{
  "n_layer": 8,
  "d_model": 320,
  "n_head": 5,
  "n_kv_head": 5,
  "head_dim": 64,
  "d_mlp": 1280,
  "vocab_size": 32768,
  "activation": "gelu",
  "norm": "layernorm",
  "norm_place": "pre",
  "norm_eps": 1e-05,
  "positions": "learned",
  "qk_norm": false,
  "attn_scale": 0.125,
  "bias": "all",
  "tie_embeddings": true,
  "parallel_block": false,
  "init": "normal",
  "init_std_qkv": 0.0278,
  "init_std_o": 0.0345,
  "init_std_up": 0.0398,
  "init_std_down": 0.0398,
  "optimizer": "soap_variant",
  "lr": 0.00877,
  "weight_decay": 0.0,
  "lr_head": 0.00597,
  "grad_clip": 1.0,
  "warmup_steps": 200,
  "schedule": "wsd",
  "decay_fraction": 1.0,
  "decay_shape": "linear",
  "final_lr_fraction": 0.05,
  "batch_tokens": 65536,
  "seq_len": 1024,
  "doc_mask": true,
  "z_loss": 1e-05,
  "train_tokens": 306100000,
  "steps": 4671,
  "dataset": "wikipedia_en"
}
Each number is 128 + 32 x the weight over its row's rms, rounded and kept within 0 to 255. Layers, rows and columns count from 0. The size above them is the row's rms in percent of the matrix's.

# layer 3 MLP up, 1280x320, rms 0.0398, rows 769-811, columns 0-79
size [ 83  97  97  91 103  96 119 102 122  94  95  91  90 100  95 108  86 114 104  95  91 100  99  91 101  94  96  85 106 108  92 104  94  96  95  93  94 111  97 100  96 100  93]
[[161 165 127 148 127 166 112 115  76 127 200 104  95 128 141 153 143 202 121 205 128 107 108 195  95  37 150  89 128  71 117 175 129 155 123 156 121 147  81 126 122 117 111 113 132 159  85 127 149  94 144 109  85  60  85 117 172 137 103 195 172 101 158 165 121 150 141 142 120  97 138 163 173  59 128 127 106 159 126 134]
 [115  83  57 136  91 154 126 125 120 164  79  74 138 149 169 177 106  86 148  82 147 157 107 173  95 117 153 178 139 119 161 119 155 142 112 140  89  54 170 155 118 145  96 115 134  98 122 143 129 126 136 134  89 143 215 167  32 149 156 178 114 168 193 138 133 107  83 146 103 165 169 145 127 100 144 153 126 171  91 113]
 [117  86 137 127 139 122 137 115 185 100  91 141 109 153  54 130  96 111 175  56 163  81 129  96 151 133 119 163 180 135 174 145 125 120 145 154 104 148 127 100  91 152 109 101 180 109  94 106 170 116  99 138  61 115 127 140 119  91 156 140 140 148 201  95  92  93 135 120  59 168 161 192 163 128 100 159 180  77 183 104]
 [ 74 196 138 171 142 124 163 110  72  76 169 128 133 142 135 121 132 146 130 120 168 109 143 152  71 152 162 125 116 114 133 116 183 167 165 137 119 178 152  91 138 152 106 115 126 108 104 135  93 117  93  80 106 147 114 172 102 178 168  22 108 110 156 136 154 177 150 136 142  95 176 182  44 133 161 150  93  68 132 176]
 [103 103 134 122 148  96 111 166 134 121 150 150 108 166  97  72 185 100 139  95  79 127 150 136 137 110 128 183 136 153 110 143  67 158 127 184  89 129 120 132 150 137 160 129 139  75 174 105 170 153 113 134  68 108 156 168 166 150 108  41 135 137  96 164 169 143 159  92 131 163 148 174 104 160  52 129 122  84 130 148]
 [107 121  90 190 154 110  83 152 180 162 147  86 139 172 157 166 121 120 115  97 129 149 117 160 151 150 118 167 122 154  86 137 171 163 133  99 139  99 131  85 133 160 128 108 119 129 123  74 135 129 160 135 158 143 127  93 171 103 173  95 117 122 164  75 140 158 128 127 104  93 150 168 162 122  81 149 190 192  95 143]
 [129  93 132 150 107 146  99 130 126 130  94 150 107  83 124 117 108 123  88 102 128 124 152  99 145 109 154 143 116 134 166 195 172 193 199 154 142 195 140 112 133 109 120 153 106 113 135 119 108  74 169 127 133  87 125 129 107 153  95  92 104 180 181 101 122  85 104  36 134  71 136 103 118 124 110 109  93 172 122 194]
 [130  87 113 126  52 135 127 133 100  53 114 162 130 103 148 123 112  92 147 113  98 125 152 150 155 134 125 125 166 122 143 126 204 112 144 145 126 150 120 158 122  95 101 136 191 120 108 141  96 147 185 147 111  75 133 123  94 166 178  69 115 114 104 135 102 160  59 164 114 138 127 130  66  78 124 162 118 155 157 119]
 [ 91 132  93 152 127 148 112 121 164 159 108 118 143 137 166 183 175 162 115 165 114  80 125  81 123 128 159 165  93 180 158 108 141 103  71  36 151 136  82 152 115 103  88 109 149 109 143 114 137 113 111 141 103 139 118 101 131 149 148 135 168 110 111 121 172 118 118 101 139 132 144 137 121 148 129 168  85 105 107 171]
 [136  86 122  78 129 167 143 104 146 106 117 172 210 118 154 124  89 106 182 147 187 140 121  96 129 162  81 112 163 146  84  98 207 101 129 120 159 155 163 166 131 132 133 146 164 153 180 199  98 115 150 118 155 131 123 126 183 123 127  73  88 134  91 127 116 152 174 166 128 134 122 149 116 138 155 107 147 123 175  95]
 [141 138 124 148 166 181 123 123 111 102 142 113 178 144  75  61 135  88 123 105 126 107 138 167 165 114 109  79  64 157 138 170 167 121 154 101 116 175  63 171 147  73 159 125 131 142 112  84 121 197 144 126 191  80 122 196  86 114 139 180 113  68 181 127  55 194 113 102 153 120  91 158 153 112 169 121 106  66 175 157]
 [166 139 155 157 122 133 140 108 126 138 109 159  91 125 133 137 116 163 164 128 141 141 102 112 118 127  73  99 141 113 128 132 139 139  96 204 100 124 143 128 122 151 140 104 168 207 174 141 173  89 109 131 134 139 131  92 167 129 127 116 142 101 135  98 144 179 138 115  69 130 113 150 109  76  79 117 157 132  67 160]
 [119 150 170 118 118 196 177 116 105 116 147 127 105 187 166  89  34 100 120 151  87 124 184 125  98  71 134 113 148  91 151 171 160 130 131 104 135 105 105 128 110 147  81 108 116 148  93  88 131  59 174 116 169 146 115 137 128 134 147  85 127 129  87 105 156  99 126 153 121 116  94 130  96 182 119 180 130 144  90 141]
 [148 121 156 120  95  99  57 129 126 102  96 111 125 165 149 100 163 184 119 105 120  97 121 114  98 152 110  95 170  99 167 185 121 154 164 185 101 130 123 146 116 147 158 118  91 116 115 128  94 178 109 204 166 128 123  90 149 163 169 174 151 178  88 129 139 129 132 131 115  83 128 147 139 133 132 140 132  95 106  90]
 [153  72 135 158 196 134 222 166 117 114 138 168 127 118 119 180  93 125  91 150  89 157 117 121 116 110  44 138 170 143 131  76 131 125 156 109 130 120 136 136 171  76  90 108  46  96 114 143 110 152 143 122 155 122 131 113 155 133 120 151 142 167 179 125 153 123 171 147 118 169 137 137 110 172 151 168 189  93  83 102]
 [122 189 207 199  92 111 112  35 141 115 106  50 124 102 132 155 134 109  77 116 180 152  88 121 161 117 155 133 162 115 145 146 138  72  69 131 150 144 123  84 116 170 112 110 156  80 191 132 131 161 105 139  36  88  81 170 128  85 161 176 189 189 167 174 128 186 181 136 126  90 110 115 120 112  84 158 115 107  76 127]
 [ 54  81  48 189 100 184 133 175  97 139  64 184  99 158 167 122 112 141 167 106 163 145  99 115 153 109 101  86 161 157 139 123  92 129 138 123  76  99  76  91 141 102 160 118 128 103 161 149 135 101 111 129 127 164 130 174 108 125 153 102 117 139 103 129  87  99  72 154 170 125  90 137 139 110 142  95 131 154 151 124]
 [157 130 106 165 120 136 170 174 112  74  50 166 112 131  76 154 229 143  23 124 203 148 116 124 102 125 108  93 117  99  40 108  99  74 152  97 141 109 108 128 159 124 107 152  73 124  87  87 170 131  98 128 124 106 100 146 122 115  81 130 156 135 140 108 112 164 129 155 170 120 105 156 167  84 129 187 136 180 143 105]
 [ 60 164  64 138  86  50  82 125 154 155 145 121 110 119  98 106  96 107 130  89  77 126 123 137  44  89 140 157 121 119 115 100 152  85  93 103 177  82 130 141 105 161  94 111  85 103 137 150  81 128 138 129  65 167 116  51 127 136 169 106 172 144 214 138 149  87 164 165 141  98 122 102  84 109 161 154  74 163 161 151]
 [121  93  99  95 123 174 170 107 177 106 102 118 118 123 154 151 174 131  86  91 103 125  91 157  59 182  99  76  88 151 117 118 118 148 134 122 118 147 113 124 110 142 122 158 132 117 119 172 143 102 110 152 126 120  78 126 173 171  96 141 122 118 167 124 115 141 208 126 125 107 119  70 151 129 141 172 146 103  83 133]
 [177 139 104 150  27  89 134 110 162 140 174 107 162  93 128 164 147 121 116 114 149 176 105 115 102 154 215  93 158 191 102 116 106 153 118  96 121 244 104 155  78  95 131  88 100 132 117 101 110 175 128 110 151 132 111 155  92 145 110  94 115 137 134  92 162 120 150  72 134 101  60 105 144 114 127 123 110 128 108 163]
 [143 126 102 151 101 165 111 131 146  92 166  77  91 179 168  90 181 109  93  96  57 120 142  83 110  83 150 169 117 127 174 137 120 158 119  44 137 109  88 129 168 174 109  85  75 122 128 123  60 106 119 127 124 103 134 120 116 112 182 174 117  73 114  94  86 100 165 142 187 128 139 178 152  85 135 107 111 153 134 105]
 [ 58 145  93 193 155 132 141 122  95 203 156 136 129 105 119  80  95  51 149  83 190 155 141 183  99 136 157 136 122 162 108 111 148 127 146 111  88 117 185 116  92 130  97 107 114 134 117 107 157 108 103 107 126  91  95 167 108 133 191 122 114  86 102 128 156  89 154 144 151  13 132  85 150 199 107 126  79 168  67 137]
 [140 110 108 151 139 151 105  73 162 110 129 141 123 128 182 193 179 103 139 115 109 177 189 151 139 146 131 136 107  95 131 132 136 146 129 142 161 206 144  82 157 112 119  48  99  71 129 155 118 151  93 160 103 107 186 100 182 105 158 114 122 142 142  63 149 168  89 192 139 164 188 108 125 135  70  75 149 145  88  83]
 [ 81  66 166 129  96 105 115 129 109 161 117 110  74 114 109 142 166 149 100  71 112 130 161 170 128 141 147  86  93  94 148 161 124  76 160 158 167 139 127  96  69  87 132 129 108 165 141 111  91 140 151 172 104  71 120  93 121 130 155 140 166 147 152 127  95 126  80 113 106 147 158 207  58 100 139 172  91 202  86 158]
 [141 122 163  95 114 182 107  85 112 114 148  83  98 167 121  84 158 129 126 120 190 140 130 109  94  98 131 124 126 165  93 112 143 161  89 128 129 144 134 107 125 153 183 110  71 158 123 133  93 144  75 134 120 156 148 198 157  96 129 126  57 122 118 131  83 118 167 164 145 132 149 116  98 137 135  93 141  75 127 105]
 [127 182 152 168  99 163  67 204 110 116 130 167  80 105  87 168 155  88 142 102  38 181 115 105 124  79 147 160  67 139 123 148 103 124 112  97 133 121 121 178 141 133 177 117 114 130  94 126 136  86 141  95 136 130 140 124 115 155 155 126 119 209 105 190 150  84 160 105 123  92 112 121  89 110 123  83 162 106 134 117]
 [ 99 111 106 120 145 113 143 111  92  82 150 176 120 109  87  98 126 140  87 122 150 145 135 101 186 123 123 145 152 123 106  67 159 154  80 163 116 125  97 105 134 121 133  84 112  96 185 105 170 105  89 145 165 146  53 113 103 192 150 130 103 136 135 179 145  89 176 110 103 148 174 138  87 152  76 144 193  92  63 131]
 [136 165 141 124 124  48 135  99 133 147 131 155 126 111 132 209 172 181 165 126 161 114 111 125 158 166 116 154 118 105 105 126 140 178 143  82 116 149 168 119 201  96 101 111 155 162 168  81 137 207 158 160  79 141 120 123 184 139  79  99 169 111 161 137 158 145 147  57  89 129 119 139 117  94 121  93 153 136 100 186]
 [114  99 147 159 106 102 128 122  26 136 150 155  86  95 159 140 186 124  99 164  51 126  46 148  71 205 147 138 153 169 114 106 138 145 101 127 119 110  88 168 121 139 115 133 124 125 172  94  80 123 101 127 177 140 170 187 142 101  79 166  86  90 107 132 143  89 132 133  92 161  88 120 132 116 114 118 114 153 182 128]
 [136  86 122 155  85 194 126 199 119 161 140 149 124 110 129 133 164 133 166 131 134 117 204 155 180  89 140 149 161 123 128 154  83 122 121 123 165 128 177 108  62 142 101 115 128  83 117 153  72 133 161 155  90 129 185 141 152 145 107  68 112 153 162  92  98 153 135 215  82 123 154 146 169 162 103 181 171 169 141 111]
 [120 148 138 164  93 149 119 175  69 134 116  65 108 132 143  86 177 187 196 133 163 120 210 153 119 123 126  81 126 134 165 136  98  96 108  96 145  89 126 133  66 124 147  99 168 124 159 119  72 101 147 141  79 158 140  65  87 184 127 152 141 111 130  58  52  72 132 133 122 114 135 152 162 162 126 117  93 161 184 138]
 [108 147 147 165  91 105 147  90 173 124 131 163 222 114 171 125 136 184 122 186  97  61 128 126  66 142 153 169 107 126 132 168 120 174 133 105 193 147 182 166  88 105 188  77  39  92 135 144 201 142 176 156 148 111  69 153 138 106 160 156 133 154 190 100 135  89 107 166 132 173  99 112 163 143 150 124 144 146 121 112]
 [107 193 133 134  95 115 103 101 117  72 137 134 130  87 111  87 116 135 104 136  70  86  97 150 160  94  98 107 165 108 102 103 163 150  71 130 176 171 101  55 234 138 126 103  77  72 118  70 129 198 122 176 168  81  94 146 175 125  90  70 148 172 133 135 174 118 133 156 122 135 159 170 154 128 182 168 172 109 125 111]
 [164 148 144 131 115 107 152 120  99 155 215 112 116 155 175  77 163 103 154 184  82 118 130 141 133  80 152 148 163 112 136 179 102 126 155 120 141 152  89 127 128 167 161 144 117 129  71 130 127 145 181 152  84 163 184  81 153 175  89 102 120 113  97 101 112  82 155 102 180  79 135 145  98  81  84 112  49  83 132 131]
 [ 96 162 113 169  57 149  82 142 157 146 154 128  65 152 152  89 132  83 133 127  91 156 155  72  78 126 120 154 121 139  90 103 187 114 144 170 142 145 137 142 107 128 118 139  84  90  83 114 129 172 101 148  95 166 102 111 134 140  96  89 140 143 191 109 111 161 107  68  95 147 133  98 166 187 193 114 146 109 115 149]
 [130  98  82 157 101  80 151 157 106 149 157  86 113 120  86 148 183 104 155  91 107 139 112 174 102  92 148 148 187 167 207 142 183 199  95 170 180 111 119  97 140  92  97 188 148 156 124 113 103 135 122 176  98 103 112 137 139  99 117  98 131 167  96 159 122 138 146 121 170 139 126 118 124 127 105 140  92 130 147  96]
 [ 97 119 189 168 150  97 130 110 128 176  97 143 118  86 145  31  98 141 100 121  98 133 178 160 109 126 145 188 118 123 172 113 164 108 149 138 111  74 125 152 159  89 116 128 111 116 149  95 191 127 133 110 170 158 139 148 171 135  90 153 146 122 161  95 170 185 112 109 113 162 121 138 150 123  98 138 117 128 140 125]
 [143 125 127 126 112 159 105 172 133 208 166  89 171 136 139 155 197 116 118  97 154 158 115  88  24 159  79 144  94 112 128  63 119 149 119 105 110  99  81 107 130 138  92  53 111 152 157 126 163 123  75 110 139 144 137 124 114 100 109  52 118 155  70 115 147 143 131 103 138 136  86 130 123 135 158 138  95 106 131 152]
 [ 95 160 148  98 115 120 108 145  98 128 161 151 122 143 150 158 141 137 140 125 200 174 177 140 116 128  62 136 135 171 169 213 147  76  98 101 100 124 130 110 177 136  95 121 137 152 120  92 189 168 132  96  83  74  89 184 142 122 117 134 167  94 157 153 153  89  99 147 129 124 106  89 150 160 141 138 141 148 127 116]
 [145 111 191 149 100 172  90 139 125 118 156 121 128  95  88 171 129 176 133 138  51 100  87 107 142 161 123 130 127 145 176  66 104 118 171 162 152 131 167 167 136 112 146 140 124 106 152 149 114  96 177 138  78 123  85 183 168 136 128 146 113 114 115 127 151 112 151 189  88 142 131  62 100 154 149 151 109 179 150 122]
 [126  89 123 111 115  97 146 114 120 128  89  90  95 183 193  54 159 152 130 161  64 141 155 170 125 160 110 155 138 186 151 133 153 144 132 159 153  95 120 164 129 121 180 119 117 145  90 111 126 115 151 138 170 120  96  55  97 206 146 117 118 157 181 145  69 104 120 156 105 124 145 207  61 122 144 119 138 144  89 181]
 [120 124 101 103  79 137 189  92  96 144  91  63 141  97 120 188 138 135 147 185 131 112 129 114 133 164 111 149 123 149  34 116 131 147 114 121 110  86 146 124  61  60 156 144 135 146  86 146 154 121 159 138 118 124  91 100 150 127 181 121 102  61  39 153 188 147 162 161 103 106 125 136 173 112 116  78 128 137  85 137]]
# layer 3 MLP down (transposed), 1280x320, rms 0.0397, rows 769-810, columns 0-79
size [ 87  94 100  91 105  96 120 100 116  76  94 100  93 105 101 101  89 106 108  92  84 100  99  81 104  95  95  91 100 112  97 100  94 100  97  95  95 107 102 107  98  96]
[[156 129 118 119 155 165 146 126 167 107  74 136  62  86 141 134 137 119 165  88 112 125 162 121 153 158 115 179 162 115  88 172 129 109 112 119 177 148 106 135 133  69 160 121  79  76 155 197  87 144 101 174 167 163 149  86 166  80 131 154 132  56 123 121  69 126 102 164 145 153  76  80  70 168 109 132 150 153 193 134]
 [ 73 106 156  81 153 132 157  87 159 130  77 146 119 165 123  92 165 126 115 187 127 143 111 155  81  83 142  65 163 121 163 114  94 145 153 166 186 101 124  90 124  82 172 148 166  74  91 172  82  98 158 101 141 167 134 141 150 125  72  79 118 103 120 128  92 112 111 152 229 128 102  73 130 130 210 137 133 140 105 147]
 [135 154 103 142 128 175 162 116 131 114 107 133 159 147  98 128  57  98 135 148 143 176  51  98 140 121 143 208 136 121  86 165  90 109 171 114 183 102 145 143  92 147 133 163  70 158 141 146  71 104 158 110 147 111  73 139 100 151 107 188  76 110  74 124 172 138 146 115 151 159 125 118 143 169 132  81 190 173 126 147]
 [155 145 118  88 156 117 131  93 134 123 148  70  96 138 150 179 137  35 116 117 204 125 111 154 117  92 133 153 135 143 116 123  95 170 135 116 110 101 168 165 172 139 185 126  98 157 126 171  89 173 170 177  98 104 160 137 106 144 154 150 132 122 115 148 147 146 178 120 168 184 130 155 205 113  60 126 112  79 153  73]
 [160 102 140 151 159 185 139 108 121 156 161 195 234  52 130 154 127 147  75 149 148  85 166 130 150 175 155  44  71 149  89 159 115 129 139 183  80 143 138 142 160 178 108 112 152 145  85 134 165 112 153 132 173 113 120 128 144 147 117  87 147 155 119 110 148 111 188  84  70 124 131  99 160  68 122 123 120 158 129 165]
 [154 133 162 133 125 142 137 173  67  98 146 126  84 106 139 136  79 108 162 185 137  70 110  94 155  75 178  76 184 134 167 105 101 128 102 111 180 134  99 149 124 147 141 144 181 192 121 161 148 148 151 161 106 137 136 201 109 108 119  84 182 201  78 144 110  93 171  74 127 113 153  69 121 124 165  89 160 149 147 166]
 [103 125 126 171  90 104 137 161 171  89  88 156 150 122  98 125 142 101 103 115 142 161 113  79 129 132 158 135 110 121 171 105 146 121 131 179 117 201 130 107 156 166 186 140 125 159  74 165  94  72 130 161 109 116 102 122 123 102 122  89 114 142 172 143 147 125 129 153 121 171 102  94 148 145 148 160  88 115 136 153]
 [108 191 192 114 147 194 126 129 126 120  97 147  92 184 158 151 134 114 133 120  80 119  85 124 138  84 137  97 144 138 109 127 136 128 137 146 107  73 168  73 164  93 131  86 129  97 179 133 212 123 156 122 137 136 138 166 133 110 124 110 100 115 170 167 203 151  86  87 163 114 148 123  92 178 189 134 115  98 137 154]
 [156 133  45 199  95 202 158 133  97 161 122  75 146 137  85 136 114  77  87 121 161 130  84 100 145 123 130 188 143 112 176 143  95 153  99 118 114 120 122 166 115 147  97 131  87 141 168 126 114 147 120  87 158  84 128 126 171 112 156 116 153 117 126 171 169 153 154 137 119 120 121 132 157 113 115 122 128  92 120 100]
 [120 197 172 114 168 131 124 189  96 164 102 128 159 143 155 188 166 132 122 134 126 131 151  95 141 143  95 144  96 155 143  96 169 122 103 101 167 134 106 158 127 183 168 112 142 147 177 131 165  92 133  81 189  99 169  98  96 133 108 115 171  61  81 167 107 124 168  56 155 171  75  59 104 111 106 139 102 112 189  82]
 [ 91 139  75 102 112 175 125 144 114 106 127 158 204  76 147  47 117 131 161 108 132  82  61 158 101 145 140 132  77 164 139 132  87 114 111  66 142 108 181 101 143 113 123  82 149 161 118 166 157 142  95 153 135 124 174 155 117  93  94 108 105 149 128  64 148 128 129 130 148 106 144 155 128 130 122 127 146 125 116 189]
 [156  94 108 138 166 102 129 112 109 171 117 197 146 127 119 134 144 145  81 152 120 104  95 147 116 106 109 144 104 121 128 103 116  76 198 126 142 152 166 147 160 112 109  89 139 131 167 109  99 124 141 163 144 151 110 145 129  63 124 114  77 146 110 155 143 105 156 184 138 146 132 124 135 130  79 157 114 141 150 167]
 [113 109 116 136 105 132  75 139 146  80 141 157 100  95  71 133 166 178 118 199 169 180 108  65 186  63  97  89 128 173 130 109  32  62 124 217  93  82  89 112 146 158 117 128 116 159 158 182 154 134 143  93 117  89 123 160 156 123 123 118  96 108 177  77 126 154 148  97 193 113 151  99 149  84 143  77 125  50 146 124]
 [ 69 184  89 121 212  82 115 132 212 135 153 152  87 119 135 135 118 169 124 102 135 143 167 126 135 183  87 149 119 137 161 112 163 154 196 135  91 132 112 140  98 125 122 142 155 130 190 104 126 153 122 111  48 132  74 150 175 134 100 128 129  90 202 127 112 167  73 153  94 150 139 155 132 168 128 141 188 142 110 142]
 [203 160 103 108  60 102 105 135 131 121  95 120 153 163  82 133 173 165 103 104 121 116 125 100 128  88 102 124 117  63 107  99  86 107 141 109 129 126 151 112  88  82 124 175 102 162 165 126 102 155 147  84  94 132 121 121 127 101  85 125 142  85 144 119  79 209 137 141 177 123 106 178  90 152 131  56 106 131 152  95]
 [101 115 136  50 131 131 125 137 138 122 158 172  99 182 135  74  97 113 154 134  78 110 132 118 157 105 135 124 141 107  93 140 113 144 149 173  75 136 130 152  99 122 127 134 159 132 122 106 142 138  93 142 137 135 189  62  80 148  88  29 139  68  66 129  81 111 106 138 169 126 127  62 102 153 185 144  88 132 161 134]
 [126 129 110 145 147 112 117 128 151 126 182  75 104 200 149 179 131 171 116 145 152 150 113 149  69 156 137 111 135 106  63 141 103 214 127  99 110  90 172 108  98 163 109 149 146 140 130  98 158 135  76  92 144 111 148  63 112 135  79 119  74 170  96 122 120 106 124 112 125 157 167 140 113 132 198 119 183 102 141  47]
 [109 124 120 121 112 131  81  72 105 115 145  91 188 100 148  95  55 160 205 108  98 113 123 155 132 112 110 172 115 180 136 160 157 139 137 129 135 105 172  98 141 140 130 177 138 156 203 205 102  87 172 135 132 165 119 124 122 129 157  89  90 118 180 218 110 132 106 109 102 154 185  98 124 148 104 155 116 111 100 140]
 [137 134 110  96 132 138 152 123 101 109 106  75 128 110 108 148 128  77 135  77 108 138 152 146 111 144  84  50 114 114  96 140 137 104 145 120 139 112 157 127 175 116  67 191  94 135 141  81  76 171 127 130 109 182 101 175  82 159 158 171 118 111 172 100 110  95 105  93 160 108 160  57 103  67 146 109 153 164 115 133]
 [123 132 156 114  94 153 102 116 124 142 153 168 143 133 117 113 102 190 181 168 129 161 146 114 135 143 135 151 174  70 108 119  84 140 185 132 103  75 138 180 130  87 194 109 158 141 109 101 144 102 152  91 103 132 110 167 123  98 125 124 141  81 106 143 125 150  59 115 125 165  68 121 104  86 133 135  77 169  76 123]
 [103  90 140 108 139 135 129 139 128 116  68 144  99 125 142 117  70 122 186 101  81 111 113 124 128 122 185 121  57 122 136 139 105 105  80 118 108  85 123 115 170 166 101 156 128 126 106 112 143  93 134  91 121  81 127 105 133 134 135 143 200  88  86 130 162  40  12  40 145 142 131  63 142 113 165 163 165 172 135 138]
 [ 98  51 112 152 116 153 166 101 119  76 148 181 122 137 126 188 128  90 171 150 161 109  96  93  86 117  83 146 132 192 101 150 123 120 137 109  75  85 116 109  86  84 123  73  71 118 113  72 168 126  92 143  86 191 152 181 135 158 103 129 139 118 142 130 115 148  64 159 147 109  99 121 125 126  83 171  82 183 131 113]
 [164 155  36  94 183  74 195 162  59  68 145 119  88 144 160  75 135 152 154 178  80  63 184 138 103 105 131 116 124 124 117 172 125 152 131 133 130 129 132 117 177 142 117 125 144 120 152 112 122 165  71 133 151 114 190 142 153 128 116 115  82 136  98 121 153 169 136 141 133 123  72 104 200 112 159 149  99 122 125 143]
 [164 158  98 161  96  96 150 146 130 109  90  95 140 136  71 112 132 159  97 127 132 108 131 163 111 124 135 108 140 141 106  65 109 101 154 116 108 123 121 116  76 136 125  80  90 109 113 128 147 110 149 119 203  97 129 119 124 164 164  99  80 129 105 155 101  95  99 165 128 137 173  61  97  71 134 132 147 131 125  74]
 [177 121  58 154 161 104  97 129 153 172 115 118 126 169 134 118 154  63  95 119 116 200 163 102 124 151 144 122 125 114  87 141 183 114 159 116 135 113 165 161  78 134 114  64 155 129 116  55 100 169 117 134 141 122  96 103 143 199 135 122 146  88  84 145  79  98 137  91 115  69 157 101 150 175 170 141 160 167 109 153]
 [142 141  73 139 119 127 116 114 176 120 199 124 187 144 118 138 100 173 141 148 118 116 186 145  64 113 164 175 141 153 122 100 134 104 130 100 162 158 133 189 124 191 115 192 137 163 102  93 112 152 141 125  81 145 111 141 102 164 139 101 124 204 138 147 181 142  95 106 129 163 196 146  96 139  95  80 125 146 141 175]
 [147 154 144 172 115 119  90 154 151 152 110 117  85 109 138  87 147 110 166  99 153  80 179 143 131  97 128 147 115 109 114 161 132  95 160 143 150  58 171 116  77  91 165 158 158 119 119 118 143 127 149 104 181  99 133 154 125 118 151 132 143 119 111 105 146 147  88 103  96 129 186 132 186 141  98 143 165 123  82 110]
 [118 135 117 160 118 148 103 131 131  97 140 133 133 139 125  46 188  88 160 100 141 125 160 124 109 157 120 121 154 138 151 143 114  77 164  91 170 117  96 111 145  87 108 102 108 105 128 115 110 128 123 128 170 122 101 109 138  70 129 177 157 169 114  67  79 119 171 195 178  81  85 178 102 142 108 178  73 152  94 147]
 [162 170 124  71  91 196  83 109 161  87 106  79 138 175 118  62 167 131 144 184 122 161  81 137 128 120 152 172  70 124 122 141  69 120 116 105 138  54 115 104 117 114 135 136 112  82 114 156 163 155 101 134 152 153 121 157  93  97 110 147 134 151 119 195 104 121 148 129 183  65  97  97 131 151 126 184  61 103 135  87]
 [133 215 141 106 158  99 128 146 166 164 135  95 150 105 115 149 143 165 135 137  87 115 117 173  94  73 109 157 128 175 106 144 172 109 136 149 118  77 100 125 123 113 117  84 112 122 166  59 122 156 120 113 112 199 168 107 116 139 142 106 171 162 182 108  91 140  73 122 123 140 145  93 142 131 135  99 108 112 138 110]
 [165 131 129 174 162 111 176 174 183  91 198  97  61 123 151 165  73 105 156 133  79 103 151 139 133 154 133 101  55 111 146 170 125 168  62 174 139 138 107 123 141 165  82  96 137 142  82 138 110 125 105 136 120 178 125  62 146  90  86 116 147 104 159 184  70 147 130  88  77 115 117 128 159 132 122 148 167 164 130 158]
 [137 167 147  96 110 132 108 118 146  82 115 165 169 157 122 113 101 150 126 165 135 116 128 142 189 153  93 121 152 121 116  76 128 116 162 132 123  78 170 125 109 126 154 116 197 148 113  92 193 112 117 141 125 188 107 149 161 189 169 106 164 145 123 127 172  88 150 126 150 132 112  93 126 102 146  73  90 102 109 109]
 [163 136 148 120 144 169 114 167  39  98  70  99 121 172 119  96 123 116 198 121 119 137 135 173 140 151 153 104 148 148 141  82  80  67  74 136  74 146 112 126 158 140 113 131 154 158 120 104 104  38  48 147 124 106 151 141 105 153 113  91 107  72  69 145  90 126 143 107 120  87 200 184  90 108 129 116  98 138 131 174]
 [148 110 168  93  97 132 137  41  57 131 133 114  90  79 117 154 163 118  94 178 171 115 144 118  88 156  38 172 164 141 158 125  64  90 144 153 101 129 110 122  88 205 188 127 127 191 111 184 101 164 156 136 157 161  81 107 111  86 185 105  99 157  91 191 114 168 157 155 159 129 216 138  95 130  98 121 139 172 131 164]
 [119 122 135  71 115 158 163 134 126  76  93 144 151 172 149 119 142  75 164  84 153 129  75 146 100 118  75 134 134 151  76  98  79  78 158 147 157 160 102 102 118  78 121  81  79  92 129 115 121 106  90  78 138 175 120 133 110 122  91 105 133 170 119 171 184 183  93 105 128 190 159 140 118 147 112  89 159  79 138 110]
 [175 101 193 112 150 165 129 126 102 186  97 150 101  77   3 111 118  60 100  99 137 150  82 200 152 136 115 153 102  97 151 114  88 107 152 163 139  93  84 118 120  92 109 100  99 138 150 173 139  69 193 116 165 131 172  90 122 112 156 139 163 103 133 102 134 130 105 152 149 138 117 125 145  93 127 136  60 136 162 132]
 [163 165 110  90 116 114 191 162 127  69 143 125 135 167 130  25 169 120  79 129 160 138 125 162 125 142 130 116 145 131 132  78 178 133 169 143  97 138 123 120 133 110 178 102 166 161 179 181 114 184 156  90 149 143 157 129 148 108 162 134 103 122 148 136 163 161  87 106 102 130 140 113 123 141 162 111 207 164  63 136]
 [127  83 134 129  97 176  93 141  36 149 109 179 184 139 195 107 169 135  98  78 147 123  95  80 157 129 154 112 168 170 104 140 152 151  65 104 123 154  91 158 150  95 116 126 116 181 108 166 106 137 112 180 114  95  87 130 207 146 141 113 130 121 133 139 110 117  81 158 106 108 145 152 174 136  97  93 115 174 156 135]
 [ 54 149 107 153 185 120 170  96 167  99  98 122 118  81 107 148 107 116 143 145 114 139 142  98  53 132 144  34 157 107 152 119 136 133  96 144  80 166 130 121 108 152 101 112 157 126  86 150 104 150 121 118 164 139 101  83 141 133  47 136 144 152 127  81 135  93 133 137 119  99 139 159 120 149  58 105 118 109  84 143]
 [117 154 122  88 157 170 144 122 119 117 162 162 108 119 222 161 109 152 141 118 143 111  73 227 111 148 142 135 178 127 159 163 160 155 145 108  90 138 119 121 180 125 161 154  92 109 159 158 126  95  86 162 119 176 193 165  99 122 108 127 155 134 190 136 139 117 114 147 142 107 171 122 105  99 128 112  98 110 116 101]
 [109 158 147  97 160 136 147 134 140 158 101 108 126  78 185  99 120 143  91 123 121 145  62 113 101 105 115  91 156 149  79 121 141 167 154 127  89 123 178 113 142  64 156  91  96 162 133 161 152  93 107  65 104  63 150 107  93 128  91 120 136 144 144 222 138 108 105  91 187 135  93 172 123 149 140 127 138 106 101 113]
 [194  88 132  90 162 173 168 166 157 117  61 165 128 136  98 150 103 115 139  91 132 183  45 204 110 114  78 134 136 122 140 164 165 159 106  98 132 122 162  91 114  70 133 105 105 121 166 121  95 145 129 133 108 100 168 147 156 146 113 118 132 142 111  95 161 144 116  99 177 176 122 116 125 134 162 104  75 181 187 117]]